config.toml
head_dim = 32
activation = "swiglu"
norm_place = "pre"
positions = "rope"
bias = "none"
parallel_block = false
schedule = "wsd"
doc_mask = true
steps = 3867
Each number is 200 + 20 x the weight over its row's rms, rounded and kept within 0 to 999. Layers, rows and columns count from 0. The size before them is the row's rms in percent of the matrix's.

# layer 3 attention query, 64x96, rms 0.128, rows 37-63, columns 0-95
078,206,204,225,203,176,186,181,193,168,197,204,192,212,164,226,208,184,190,170,190,206,193,227,210,239,165,201,231,193,200,220,195,209,182,203,200,188,203,210,199,216,205,197,223,166,212,226,184,178,182,212,250,189,196,231,191,190,213,205,167,215,216,186,193,171,203,229,180,205,179,189,204,186,184,182,179,174,200,196,182,222,159,179,210,199,242,189,217,239,212,170,167,180,220,155,196
103,198,235,207,156,200,218,197,147,221,181,186,220,206,186,221,190,217,204,216,182,171,166,204,221,211,220,238,162,204,233,205,194,190,188,196,209,219,217,213,204,196,189,210,174,226,181,223,184,191,208,200,227,205,197,181,183,223,193,187,216,235,210,198,164,177,223,190,206,164,194,201,204,198,159,202,207,222,216,185,180,223,185,160,160,192,198,189,185,209,180,197,228,196,205,160,202
103,198,185,207,223,211,224,180,169,246,202,200,226,227,204,225,217,220,197,196,199,236,150,191,234,178,193,202,163,188,221,200,179,175,182,187,209,223,207,199,234,188,179,201,210,193,213,213,211,230,205,211,208,179,217,203,208,220,205,186,227,202,217,184,177,181,217,170,191,194,204,217,263,174,197,191,233,215,210,201,192,190,182,219,172,175,168,207,209,177,190,218,236,181,191,193,209
107,193,168,162,162,190,199,184,212,166,204,232,183,192,157,230,202,205,227,206,175,185,190,192,199,196,204,176,218,182,195,207,185,200,199,204,203,173,226,186,206,188,212,188,176,153,163,207,198,230,208,212,223,247,181,217,206,204,224,165,173,211,224,182,173,234,195,213,217,215,208,210,211,223,178,189,213,185,174,211,196,235,190,217,174,182,185,177,186,236,206,199,186,208,216,184,201
101,188,187,144,195,212,208,178,201,200,200,213,183,180,189,195,167,199,203,205,212,189,213,151,235,178,193,171,249,200,171,172,186,206,213,206,194,196,222,183,218,191,194,246,177,190,187,163,208,207,221,182,216,210,170,216,197,198,195,206,209,195,211,214,254,217,185,196,188,217,201,228,196,191,230,180,216,188,214,207,207,173,225,212,172,181,173,245,184,205,207,215,201,200,229,218,201
111,193,193,210,200,176,150,204,177,220,207,164,204,188,229,194,204,204,200,176,208,216,166,176,178,204,194,215,231,198,181,201,230,207,196,194,190,214,196,209,191,213,193,211,204,161,214,244,171,201,195,184,201,194,239,215,217,191,171,188,213,205,207,180,182,204,240,217,217,190,156,196,202,195,179,232,195,235,213,208,176,180,187,210,163,225,190,192,156,213,215,170,203,190,154,188,198
102,150,182,214,206,215,205,194,190,229,157,173,188,195,212,228,194,215,231,221,206,181,199,198,187,172,196,151,183,200,187,177,169,191,178,208,164,227,222,181,217,164,199,207,195,198,197,177,193,212,182,225,203,178,216,165,215,180,223,210,184,218,183,167,216,184,199,228,199,157,206,223,197,178,201,183,206,163,188,201,210,188,197,173,211,202,172,215,168,179,207,176,180,201,215,213,202
081,195,192,169,184,246,199,186,230,183,184,217,228,197,198,201,173,214,211,201,194,175,224,194,249,186,229,204,195,223,225,225,162,187,201,181,191,192,220,193,180,207,179,170,227,221,209,168,201,203,183,229,205,205,180,215,198,180,236,224,188,192,185,215,213,223,189,198,181,182,215,197,194,203,236,156,243,167,192,216,183,187,169,197,223,185,179,207,196,191,186,209,225,219,232,193,201
160,195,206,203,202,202,234,193,180,213,194,219,187,235,190,225,195,220,191,250,161,179,186,189,195,185,214,164,187,221,219,197,177,166,197,211,197,199,193,168,237,185,193,223,178,222,188,188,190,215,207,219,205,198,205,168,201,205,211,222,187,223,185,220,193,198,186,200,215,156,216,216,194,177,215,169,203,170,177,201,211,221,193,186,201,167,185,190,235,172,152,234,204,202,236,213,221
114,226,212,167,182,224,194,176,193,216,209,184,209,256,205,176,185,214,196,220,218,165,205,170,164,156,171,185,195,230,198,239,219,207,212,182,207,217,219,217,244,175,182,208,182,197,212,198,194,212,218,215,215,188,204,178,166,182,232,228,158,183,212,191,197,192,213,170,231,205,212,202,199,200,206,190,213,217,231,218,201,205,201,212,210,221,201,191,227,197,205,207,186,169,207,232,209
117,194,195,173,185,213,219,191,169,208,152,211,219,231,183,238,178,233,200,170,205,191,194,196,197,191,197,185,214,187,233,238,192,179,194,174,183,231,217,171,209,211,207,243,230,200,193,170,175,229,174,227,222,204,184,227,228,175,217,189,207,203,237,207,201,194,178,199,195,197,198,227,196,192,209,182,215,197,215,194,216,194,185,213,164,185,201,198,155,202,205,174,199,190,233,200,231
124,201,197,189,198,210,204,218,184,221,197,175,218,233,197,170,187,203,212,178,198,205,191,211,194,241,211,206,193,184,197,220,188,198,192,192,206,166,197,198,214,164,207,238,185,231,187,195,188,177,227,205,254,203,224,174,168,194,226,189,163,209,192,225,204,171,228,148,183,151,199,225,204,174,220,179,211,176,188,197,220,218,210,192,190,198,217,193,228,179,204,213,231,206,232,179,202
105,191,212,222,218,192,196,185,210,189,207,207,207,164,187,193,183,196,223,225,155,224,185,194,204,187,222,223,199,213,201,150,187,195,179,177,218,209,214,188,173,192,214,215,181,237,212,193,182,203,166,232,202,182,185,171,228,186,222,205,199,206,197,225,185,178,184,217,170,177,243,190,274,218,199,195,184,178,174,185,202,198,183,191,208,195,212,182,218,164,171,208,188,209,202,216,204
111,190,198,187,208,221,222,170,194,211,192,194,210,206,185,211,170,198,213,190,209,177,204,229,192,184,151,206,175,204,227,189,165,229,219,150,162,220,234,190,226,184,173,204,205,199,171,202,195,213,180,202,209,224,172,180,192,232,218,164,214,216,216,192,210,252,181,211,194,169,176,205,196,190,208,224,203,180,184,168,199,187,182,203,207,233,216,187,203,188,159,219,196,197,214,186,201
096,202,206,218,198,227,191,201,206,187,230,191,186,139,195,231,206,190,201,221,208,200,201,159,226,175,170,197,200,197,191,239,189,174,202,180,192,211,217,214,199,202,224,208,167,222,191,206,186,160,172,197,205,237,227,206,187,201,183,189,219,209,192,207,199,219,175,210,197,218,207,174,193,212,160,207,164,226,148,212,231,190,174,194,198,193,232,194,196,182,163,204,171,198,178,203,203
113,170,210,235,195,186,215,221,175,215,219,206,184,213,177,173,228,159,196,213,187,209,236,192,179,225,216,211,193,193,158,203,233,212,189,203,186,189,198,176,192,192,182,199,223,191,222,217,204,171,194,169,165,189,201,211,212,197,204,195,218,173,214,159,210,209,181,176,219,193,178,180,178,190,210,231,164,219,215,148,186,173,200,191,202,206,253,228,203,213,192,200,228,197,202,204,203
114,202,194,184,169,185,215,204,179,178,178,216,214,221,176,222,200,206,224,229,167,213,196,203,229,218,168,223,253,221,192,211,184,195,209,193,204,181,235,203,214,196,197,209,163,186,157,221,186,214,184,186,211,178,177,208,148,198,177,184,209,177,200,219,216,168,191,190,205,191,204,207,209,217,239,216,217,219,197,177,175,177,182,172,201,195,193,214,194,228,204,180,179,163,202,182,228
117,196,157,192,204,168,198,220,207,200,190,173,206,210,196,239,225,215,173,178,175,186,203,212,186,208,178,187,197,159,186,196,186,192,215,166,202,201,197,217,197,219,207,203,203,182,208,218,156,194,209,203,193,231,220,164,201,249,222,221,204,212,183,226,202,169,186,199,189,176,173,184,215,202,169,234,196,210,199,200,196,185,183,201,231,224,204,197,172,224,189,170,200,202,177,201,136
111,195,174,208,221,227,210,183,247,219,202,162,190,187,210,234,191,179,212,221,154,179,149,202,161,199,194,175,218,195,226,184,191,182,151,171,195,200,191,206,162,194,200,200,194,198,194,217,161,214,202,201,225,198,221,178,210,207,211,180,204,175,183,189,172,201,246,210,162,220,202,207,184,186,181,210,221,196,181,217,179,220,221,192,222,209,205,198,183,188,204,194,195,198,190,221,211
102,201,208,201,184,198,194,199,194,206,219,221,250,217,202,204,218,213,215,207,207,176,174,184,169,174,213,217,207,206,207,195,220,217,171,199,171,217,221,178,207,197,197,206,196,187,205,220,239,198,225,211,213,201,197,225,211,196,194,179,214,168,167,268,225,191,205,212,247,206,205,217,154,179,209,224,191,192,213,210,212,232,207,219,227,220,172,198,178,240,207,186,198,183,184,164,186
099,169,210,192,179,225,234,186,222,187,211,243,217,187,192,216,213,193,200,230,188,171,207,195,172,166,155,200,189,237,211,197,189,196,222,225,202,239,224,234,189,157,188,203,213,208,185,222,199,186,172,223,202,190,175,195,193,192,187,189,173,221,215,184,197,196,202,170,170,212,195,173,214,183,205,162,192,185,227,209,186,195,202,180,180,205,160,200,203,202,183,206,212,237,232,178,194
103,185,203,227,200,211,223,194,194,208,210,202,206,192,207,201,202,197,172,218,180,181,191,177,191,175,195,181,232,202,177,159,195,223,198,175,179,231,168,178,186,207,188,216,255,180,204,212,179,198,233,197,229,160,235,207,199,223,196,210,215,174,207,224,170,194,210,184,174,165,196,202,178,219,192,163,210,181,195,226,225,199,188,198,217,178,205,203,229,198,208,182,184,151,236,212,186
106,219,203,198,237,175,199,227,217,210,201,231,212,193,239,180,181,183,218,201,195,207,224,242,203,212,189,197,199,225,194,219,200,219,188,187,204,203,180,200,205,208,181,202,212,185,191,197,194,213,190,226,230,162,195,233,185,209,214,205,243,238,219,183,214,235,170,241,193,207,182,178,189,190,197,194,177,186,184,182,238,225,202,221,220,260,198,194,226,238,195,209,216,184,209,204,221
117,174,200,232,243,184,194,220,206,184,199,186,195,211,237,185,218,206,192,215,167,169,218,180,173,186,170,157,223,210,176,182,196,207,200,176,188,193,185,193,223,220,238,197,236,250,208,189,192,164,192,190,181,210,185,188,211,195,207,198,197,207,182,205,200,220,200,198,206,189,211,185,196,211,195,222,198,183,185,145,225,174,225,186,223,234,196,237,198,200,189,225,167,185,190,218,202
112,251,171,215,187,217,223,168,225,208,217,208,230,224,214,196,215,200,169,218,213,227,196,198,195,211,211,218,197,167,215,196,208,194,199,216,202,223,203,212,195,207,154,181,195,212,223,179,182,203,160,224,215,165,211,238,193,195,196,208,213,227,211,211,175,234,219,222,177,186,218,212,166,192,246,201,207,193,194,181,217,206,173,189,196,202,227,173,209,164,202,215,206,162,190,177,193
122,204,202,172,216,213,224,227,205,184,180,188,205,221,208,195,192,195,226,224,202,223,214,223,221,258,198,223,214,197,211,197,176,189,208,184,243,173,197,213,209,204,217,209,195,205,216,198,226,164,207,197,201,212,205,212,200,170,182,192,218,179,240,197,189,221,250,196,196,212,229,208,145,223,191,206,184,234,224,206,178,209,214,205,172,204,228,198,256,207,213,205,207,224,195,186,183
115,170,199,165,207,193,222,178,234,185,221,242,196,180,215,222,180,202,191,209,220,219,229,209,199,208,207,190,215,219,129,188,183,205,183,215,158,187,209,194,191,204,178,217,187,215,193,180,190,201,202,209,212,214,195,213,171,176,212,197,165,175,210,196,202,203,166,174,185,213,209,204,219,210,252,201,187,207,202,204,199,207,174,236,194,242,210,183,211,186,196,230,192,228,206,176,173
# layer 3 attention key, 64x96, rms 0.132, rows 37-63, columns 0-95
079,220,196,192,178,177,180,198,219,179,191,203,232,220,220,198,198,196,191,208,199,225,214,167,192,206,173,199,187,179,208,217,227,209,209,165,215,205,233,180,225,209,224,230,213,189,180,242,239,208,197,176,160,218,187,209,224,200,204,191,202,196,200,177,220,196,219,170,204,184,184,215,199,198,189,244,213,219,209,155,151,169,181,177,182,216,195,234,185,176,196,177,204,227,192,218,182
107,236,164,196,193,178,175,169,201,223,193,219,192,207,228,183,218,178,202,185,176,189,187,179,160,188,200,213,173,222,161,202,226,232,206,197,199,220,222,178,192,178,196,214,206,203,225,172,149,182,194,168,204,201,170,173,233,219,207,239,191,193,208,202,181,198,212,190,172,223,215,191,199,198,207,199,202,201,169,177,215,204,216,179,216,199,191,191,182,223,184,245,210,175,232,200,179
095,222,193,237,191,200,220,199,192,245,169,217,199,204,200,184,193,194,195,192,161,202,141,201,191,199,181,215,148,242,196,213,178,200,229,161,191,203,223,175,208,197,197,201,188,225,173,177,214,236,205,193,197,201,190,163,179,206,228,211,219,207,197,208,226,211,207,201,208,151,185,196,200,209,193,201,182,193,184,191,179,214,202,193,194,187,208,197,214,248,203,222,179,187,198,168,227
107,205,198,182,220,198,196,179,208,211,184,190,229,182,204,217,182,220,206,192,229,200,218,164,170,184,176,169,203,235,213,192,162,210,197,219,185,233,200,212,175,176,216,225,199,222,199,196,223,196,194,230,204,185,203,177,228,226,230,226,176,193,195,190,231,208,178,239,223,178,166,194,229,181,177,206,190,188,187,181,201,192,212,204,235,208,212,209,202,165,211,182,227,252,204,183,172
102,233,235,192,189,221,223,202,211,245,187,218,211,170,212,188,174,212,183,203,180,213,198,230,242,196,220,206,181,193,234,183,166,188,167,223,221,218,191,219,228,182,207,218,173,191,212,198,221,230,219,198,224,199,205,189,187,197,194,168,206,199,252,185,183,219,204,199,194,208,197,213,208,205,195,182,204,210,210,179,193,236,156,196,158,165,196,199,197,209,202,199,210,191,197,180,246
099,215,192,169,202,223,219,192,193,217,200,179,209,249,210,234,244,218,200,235,226,187,212,195,227,205,182,201,182,233,196,233,206,201,194,174,195,202,183,201,224,187,200,208,208,236,202,194,175,203,229,208,201,195,213,178,165,212,214,207,198,171,210,224,201,178,215,196,182,212,189,214,201,197,204,179,197,169,197,229,214,216,215,209,226,170,201,200,258,233,207,195,183,188,243,177,161
117,216,180,178,183,224,207,181,196,238,179,188,208,221,205,201,182,194,221,189,224,201,197,159,167,194,173,202,194,185,227,208,218,188,183,195,199,202,197,202,241,177,171,245,224,234,204,197,208,201,201,189,202,164,208,194,170,177,220,168,190,241,212,239,196,203,211,167,177,189,230,196,221,213,184,169,218,191,193,213,229,198,213,156,180,208,190,207,205,200,196,200,169,225,232,185,189
166,207,188,194,184,229,191,153,217,216,170,197,221,225,192,212,180,226,206,202,197,199,188,190,192,185,187,186,191,226,201,195,185,181,204,202,208,221,215,197,206,154,208,223,204,230,188,180,166,209,195,245,202,206,218,187,207,216,217,207,179,217,208,203,172,215,236,190,197,217,199,222,207,167,204,170,189,181,203,201,196,233,243,176,185,182,156,177,197,201,186,206,194,201,277,195,198
113,220,189,169,176,249,218,192,213,207,185,195,210,211,226,219,205,220,213,210,186,186,221,178,198,189,190,196,212,219,204,211,193,206,221,163,199,179,186,223,228,159,199,213,219,225,207,192,175,172,204,215,202,182,204,189,201,214,204,220,175,215,171,245,186,185,233,158,184,182,206,214,217,202,219,172,226,173,196,219,201,222,221,198,192,182,163,173,199,188,198,184,194,199,253,174,170
120,218,144,198,188,186,241,194,211,241,143,221,204,229,178,207,215,190,184,211,190,192,200,228,187,198,166,206,168,207,195,200,162,207,170,198,191,229,191,180,209,197,195,203,187,230,207,191,185,199,188,215,204,168,163,200,201,189,198,186,193,192,249,207,217,205,200,187,162,211,185,193,211,166,225,187,213,205,176,210,192,193,208,199,166,193,209,200,209,191,206,229,203,207,230,157,184
109,206,220,198,227,172,200,203,220,228,198,152,199,238,193,168,219,206,203,181,251,199,187,203,206,243,193,194,184,213,170,176,226,212,198,209,198,177,173,212,205,202,201,187,213,192,250,236,220,226,196,201,197,183,185,187,207,192,175,209,188,185,182,195,225,212,219,207,185,180,196,200,213,147,194,214,187,196,228,171,191,181,204,225,178,191,229,219,162,199,212,198,209,233,178,195,183
104,256,230,191,210,209,214,190,186,193,170,202,196,221,202,196,210,202,188,208,216,229,205,213,199,222,201,199,186,167,201,201,205,198,204,171,208,209,179,214,221,169,202,231,233,176,169,207,226,205,191,199,158,192,168,182,183,151,204,175,226,190,227,202,172,179,227,217,223,217,233,213,228,233,231,219,195,188,202,202,204,190,240,203,191,181,232,204,227,197,215,205,231,188,209,207,190
112,197,198,248,205,162,172,174,200,165,239,196,204,186,222,213,209,200,197,191,221,202,215,219,226,198,210,216,195,200,215,210,227,191,175,209,190,168,189,188,201,237,210,180,200,163,206,219,182,199,236,165,183,224,201,212,206,195,221,205,228,221,196,194,231,149,194,210,191,208,180,189,166,222,165,207,174,195,215,182,182,211,193,206,214,191,226,213,209,223,207,215,244,164,192,184,210
105,192,191,226,221,214,164,204,158,213,183,188,200,195,220,196,201,180,175,190,194,208,184,191,181,196,245,187,214,221,217,199,224,218,208,195,169,182,161,201,186,198,197,206,203,206,213,213,233,221,189,195,207,172,207,206,184,173,192,228,163,205,221,213,216,207,207,197,218,189,172,182,216,203,198,224,193,187,212,234,188,192,222,205,206,203,153,235,154,229,239,194,184,244,178,166,203
093,174,184,180,211,215,187,197,202,203,192,190,204,181,201,212,198,189,226,173,165,185,226,239,157,167,213,209,247,244,186,198,225,217,186,202,208,196,218,180,194,210,179,164,178,180,190,231,211,190,214,198,225,210,212,204,216,180,229,211,222,201,179,213,222,189,194,245,206,223,198,177,181,224,186,224,208,177,178,178,180,172,217,220,212,231,229,199,200,177,229,205,201,204,206,201,167
106,193,212,199,224,235,211,175,171,191,194,220,213,170,211,221,182,219,213,216,174,210,192,177,187,222,189,167,213,200,194,177,174,188,179,222,203,183,220,197,212,203,221,220,226,202,199,183,175,201,221,199,250,211,181,167,199,200,169,185,207,212,257,175,175,207,205,199,198,189,227,199,227,203,168,189,184,196,189,212,226,195,192,187,210,196,203,203,241,173,194,257,195,233,223,178,210
113,218,172,186,213,217,229,159,222,170,197,222,218,213,212,205,206,194,197,176,225,217,204,177,195,236,192,221,207,200,194,182,181,204,174,204,184,221,183,206,199,194,174,208,182,211,207,215,192,219,212,205,181,175,205,216,220,232,192,202,195,222,221,220,219,169,204,184,149,187,209,206,260,181,174,228,200,192,229,217,213,177,156,198,197,176,179,213,189,188,233,171,214,205,219,217,169
109,183,189,177,212,237,216,186,231,166,204,206,189,197,157,227,178,199,206,196,198,157,192,161,200,202,188,198,192,240,216,215,179,197,218,146,204,216,205,227,214,194,186,221,240,183,179,203,205,219,220,166,191,226,159,198,217,188,220,174,199,197,204,243,191,219,192,196,204,187,207,194,185,196,218,208,212,203,215,201,194,167,243,208,201,205,186,221,150,195,203,212,205,209,213,180,194
103,201,166,207,211,167,200,190,206,159,203,234,230,176,208,201,219,198,210,231,202,160,220,188,225,188,219,181,215,232,174,228,194,171,218,184,193,169,214,195,185,179,156,219,190,194,216,207,192,220,200,167,155,194,184,199,156,209,213,187,205,215,190,210,198,206,229,223,211,215,173,201,204,195,219,214,201,207,205,209,183,198,188,209,214,226,201,199,199,191,179,206,234,238,146,208,209
098,205,165,222,176,214,189,194,222,234,192,208,164,182,190,207,195,199,210,214,211,206,179,193,205,225,179,193,166,222,180,207,198,180,183,203,176,185,183,218,202,166,167,165,172,218,146,195,201,203,176,201,190,206,178,182,162,204,199,200,211,199,211,184,218,200,188,207,196,146,176,210,211,192,241,177,219,167,193,209,195,213,172,189,160,207,216,222,188,190,224,162,212,212,215,186,216
097,207,192,211,213,183,135,219,192,197,230,207,228,197,185,226,205,181,174,227,225,244,189,180,223,208,227,199,168,209,188,173,241,205,194,208,190,217,214,199,179,249,209,187,159,189,186,211,208,201,182,181,222,198,195,223,194,211,181,218,175,197,202,182,208,200,205,195,193,230,189,207,162,206,214,227,193,196,164,219,183,197,149,207,189,205,181,206,201,188,199,217,192,182,208,205,165
099,219,198,169,236,216,209,195,207,188,194,213,175,183,208,206,254,200,201,210,214,209,234,171,190,242,203,193,215,153,216,248,207,202,193,188,185,200,231,227,223,202,206,143,182,195,221,182,188,210,226,168,156,205,194,199,205,199,198,204,173,199,193,174,206,224,215,197,206,212,183,199,176,219,200,210,186,198,199,169,211,177,196,213,181,223,162,184,214,216,192,201,230,212,192,196,178
101,150,191,205,196,212,188,188,158,205,172,170,193,211,192,206,205,190,210,205,221,219,179,191,220,188,235,210,235,196,206,241,174,195,204,205,222,175,227,166,209,175,242,207,184,197,207,188,199,212,202,197,238,180,202,207,210,195,196,183,182,224,198,177,172,202,186,185,211,183,157,192,196,186,214,230,182,239,194,187,194,188,164,166,167,170,226,205,183,218,212,204,173,178,212,193,218
104,195,217,192,194,197,215,193,221,187,213,213,202,168,188,216,156,193,206,198,171,209,236,199,187,192,201,192,208,193,197,206,199,165,205,203,228,154,199,210,189,197,184,182,202,198,224,212,219,180,186,196,213,253,198,200,207,157,208,167,217,224,222,222,176,221,182,170,185,210,196,180,168,221,169,228,182,224,192,197,214,201,216,223,139,236,178,226,213,192,200,199,192,220,183,171,201
101,160,212,191,215,217,221,192,191,182,191,194,210,218,178,178,192,221,199,171,201,239,223,243,188,235,207,192,221,203,189,258,222,215,207,155,177,174,198,178,176,181,190,190,212,211,178,219,169,234,204,198,215,201,210,183,209,211,180,195,181,206,199,175,216,162,164,182,193,192,173,203,185,204,220,173,197,174,194,195,196,214,242,177,208,202,219,199,228,218,183,192,204,191,196,196,167
113,198,222,203,176,199,167,201,197,198,207,210,243,212,179,197,225,210,217,202,189,211,142,251,180,239,230,205,223,150,213,207,167,210,157,203,211,196,217,181,184,165,199,209,237,206,183,205,200,191,206,192,201,183,222,215,233,194,205,178,215,182,199,232,181,183,206,166,163,210,214,204,226,203,196,201,194,203,225,194,181,199,209,206,204,234,205,213,202,180,192,219,215,208,219,205,224
112,199,202,205,234,200,200,181,201,208,207,171,225,231,162,221,203,180,208,215,189,195,214,207,199,187,215,181,164,157,208,227,201,191,210,250,221,223,173,240,165,215,188,209,176,209,166,211,230,224,205,206,242,202,218,208,193,181,201,216,217,201,211,201,242,203,189,216,207,203,178,196,194,211,187,211,188,192,193,233,204,189,197,170,220,198,243,213,195,238,213,187,168,176,218,208,224
# layer 3 attention value, 64x96, rms 0.0939, rows 32-41, columns 0-95
102,180,178,170,201,199,213,200,183,189,175,182,193,173,186,230,226,198,232,193,191,172,212,214,208,201,216,203,230,220,225,221,176,215,187,191,256,212,236,202,214,211,194,152,187,223,218,208,223,198,196,192,217,199,172,192,208,194,186,234,219,242,246,203,197,236,207,169,201,214,211,174,183,206,171,226,205,184,210,201,194,246,190,206,192,201,198,218,173,191,224,182,194,199,215,217,187
106,192,195,222,162,196,204,221,215,190,210,245,206,179,224,232,249,197,189,225,194,221,207,232,201,207,193,235,198,191,201,210,190,214,182,197,190,204,181,205,197,216,229,203,206,206,187,187,189,233,254,212,192,202,177,223,225,212,201,221,207,222,211,215,165,183,211,188,219,214,196,215,157,223,208,196,210,175,212,172,231,249,222,212,219,176,179,223,183,202,173,205,169,220,192,203,193
111,212,208,199,224,203,203,235,196,196,200,203,191,190,234,187,154,196,192,216,200,220,197,183,225,220,205,217,175,229,165,227,201,206,194,194,218,186,202,221,203,208,206,211,231,174,177,207,218,183,144,209,212,191,152,165,242,168,212,210,198,196,193,169,207,200,221,210,182,204,173,189,215,220,202,197,201,196,192,214,192,195,241,239,197,198,223,191,190,167,213,163,199,239,217,181,208
097,182,241,145,223,227,227,180,192,194,198,202,184,205,185,207,176,191,205,186,186,210,242,215,212,191,219,237,206,203,214,181,200,214,175,209,203,187,194,211,195,202,139,231,182,208,183,216,215,219,208,216,177,215,186,207,186,242,197,178,227,195,216,191,228,168,219,175,186,211,174,217,167,185,202,201,207,214,213,206,167,188,204,206,214,169,210,181,223,197,226,241,196,189,217,207,204
109,232,185,183,184,194,188,206,211,218,209,163,208,231,228,248,225,192,192,186,197,202,217,177,189,193,234,203,161,197,209,195,237,186,158,227,220,220,176,202,192,208,175,215,209,150,223,226,180,202,197,185,211,195,186,183,205,186,212,186,218,195,223,213,167,191,222,202,161,190,198,204,219,213,194,210,185,188,158,182,205,167,188,171,205,203,188,187,201,209,200,179,220,208,200,205,150
107,186,198,187,209,214,190,213,194,206,181,194,198,219,219,218,234,210,210,193,176,204,186,193,169,192,212,191,205,195,151,246,191,195,204,191,201,174,192,257,209,210,222,185,214,222,259,210,232,197,233,214,212,181,198,240,222,177,185,193,183,219,219,191,221,172,183,204,209,208,214,194,199,176,167,192,202,176,198,223,182,208,174,214,177,209,241,235,197,212,176,196,180,207,207,232,205
104,215,188,197,220,240,156,235,212,188,213,205,200,205,183,222,194,160,193,180,178,212,179,222,229,206,198,198,185,177,223,183,155,206,217,184,201,196,200,199,197,207,177,217,226,201,192,181,165,230,220,216,196,194,172,233,193,213,204,180,170,196,217,205,163,184,174,194,173,216,203,201,223,192,218,165,213,197,194,194,214,212,213,222,211,154,222,230,239,200,185,221,199,200,196,240,211
108,208,199,202,206,221,208,240,215,204,195,255,169,225,217,194,232,205,196,176,212,221,201,204,184,227,207,171,256,214,158,196,207,205,201,180,226,185,208,215,185,196,208,235,194,205,193,199,190,152,183,209,203,165,167,214,204,178,181,213,190,211,192,211,210,207,218,193,186,187,195,196,189,215,183,185,215,182,223,153,204,216,202,223,209,194,190,191,207,149,174,224,237,196,192,200,204
097,209,184,206,226,201,229,211,171,224,195,196,197,215,220,213,189,201,213,182,238,164,176,177,200,186,178,188,181,193,190,209,225,153,161,189,209,212,176,180,171,213,201,208,228,184,185,206,182,181,160,174,191,187,200,198,226,204,201,181,194,209,198,198,240,203,169,168,235,192,177,216,226,167,198,169,199,172,232,220,208,203,214,191,207,187,228,209,174,174,230,179,199,211,186,195,174
096,203,207,191,194,175,204,210,230,179,209,214,199,183,181,187,225,197,223,236,220,176,230,180,188,187,209,194,178,206,208,201,184,194,232,179,157,179,199,169,169,207,223,189,195,203,201,214,202,177,175,204,188,222,175,194,189,175,183,194,186,159,183,198,198,170,190,233,167,170,217,202,204,207,226,193,187,176,207,216,138,175,206,178,167,160,188,169,184,177,188,173,205,190,199,193,205
# layer 3 attention output (transposed), 64x96, rms 0.122, rows 32-40, columns 0-95
102,186,194,173,180,179,169,166,174,184,216,171,194,183,214,244,228,190,221,148,216,185,190,223,198,196,204,199,184,174,198,198,194,200,196,217,207,227,195,234,160,181,194,207,198,194,237,192,206,179,166,239,200,185,190,188,214,210,208,193,157,206,211,214,198,230,200,161,220,182,198,152,194,173,230,200,206,184,180,224,207,197,196,225,179,194,207,210,230,200,219,217,201,199,218,217,206
097,208,212,181,199,207,217,175,181,175,196,184,245,218,195,206,219,187,229,184,196,184,224,206,200,193,185,165,198,195,200,202,218,216,176,225,224,203,184,203,195,196,188,221,205,195,203,224,213,187,216,181,198,195,183,221,224,190,208,182,213,248,188,169,195,193,189,218,184,163,177,240,203,196,222,210,172,192,217,149,214,221,174,248,205,184,164,231,230,224,214,184,221,212,208,240,210
104,200,199,186,231,181,225,216,194,187,164,211,184,213,179,213,196,213,165,205,229,248,183,201,186,184,221,213,193,169,171,173,205,203,215,219,219,182,229,202,181,221,222,216,203,188,207,210,185,243,192,207,197,185,203,222,193,167,205,188,218,215,244,189,184,202,233,191,187,212,221,150,195,239,198,196,156,201,202,195,174,234,203,213,211,203,198,171,181,205,199,164,188,222,216,189,204
100,164,219,175,211,206,192,169,165,225,212,216,168,182,211,199,180,216,228,203,201,172,169,224,178,211,222,201,196,229,188,199,193,193,205,204,196,193,204,180,212,183,205,214,244,216,214,189,227,179,233,214,218,174,203,176,194,208,229,184,247,174,201,222,184,176,234,191,200,186,177,195,166,202,159,197,189,176,227,220,224,200,163,183,182,219,176,185,198,192,193,208,201,215,234,199,201
106,196,186,189,209,244,187,205,198,203,217,216,169,243,211,227,225,191,190,208,203,200,209,204,206,234,184,201,156,172,196,203,229,164,186,157,193,193,188,193,209,164,190,214,183,223,187,192,199,235,222,204,183,201,187,222,164,241,183,227,184,185,217,190,194,236,218,212,196,225,254,190,189,189,204,207,169,190,207,181,197,216,212,181,214,176,182,218,206,199,211,203,215,214,211,196,163
106,219,225,200,181,202,175,168,213,187,178,188,161,163,240,223,214,190,199,194,153,179,192,186,198,180,210,205,177,205,220,165,202,183,178,188,218,228,202,188,199,214,218,181,185,186,226,233,221,188,167,213,192,219,170,231,216,167,209,214,197,216,169,185,231,199,200,207,173,178,219,166,169,221,203,180,230,197,228,212,216,233,215,195,198,211,184,193,225,180,207,185,189,203,198,207,195
110,230,177,208,199,202,231,172,219,219,199,189,224,215,200,216,194,195,239,194,178,193,220,215,202,169,210,166,202,190,257,184,216,220,153,213,219,173,191,160,233,202,225,192,231,187,190,180,218,226,195,185,185,199,211,218,195,213,226,171,224,222,215,183,177,195,185,228,231,211,185,197,187,202,194,171,161,207,211,231,224,209,190,216,202,218,167,215,195,190,200,219,211,196,216,206,204
105,230,189,150,192,180,222,223,218,180,208,221,205,206,183,225,186,204,227,226,195,153,202,169,203,212,233,196,177,211,235,175,210,175,225,225,195,229,231,208,170,203,199,206,206,216,185,209,227,213,191,187,197,218,218,182,198,211,197,191,195,206,180,178,206,191,192,216,186,224,183,183,202,229,199,208,197,182,166,207,187,235,198,202,189,204,161,174,218,213,246,152,196,226,193,210,187
093,201,199,214,199,200,167,231,215,216,203,216,170,175,216,205,232,188,200,226,196,195,179,199,178,203,192,217,165,222,161,222,156,176,207,210,211,200,202,182,211,188,219,210,202,156,189,253,213,205,218,165,199,223,238,180,213,217,215,190,195,198,197,159,188,210,197,198,221,190,179,179,183,217,207,169,170,196,192,175,184,215,237,224,209,218,224,171,184,208,204,173,211,170,199,193,182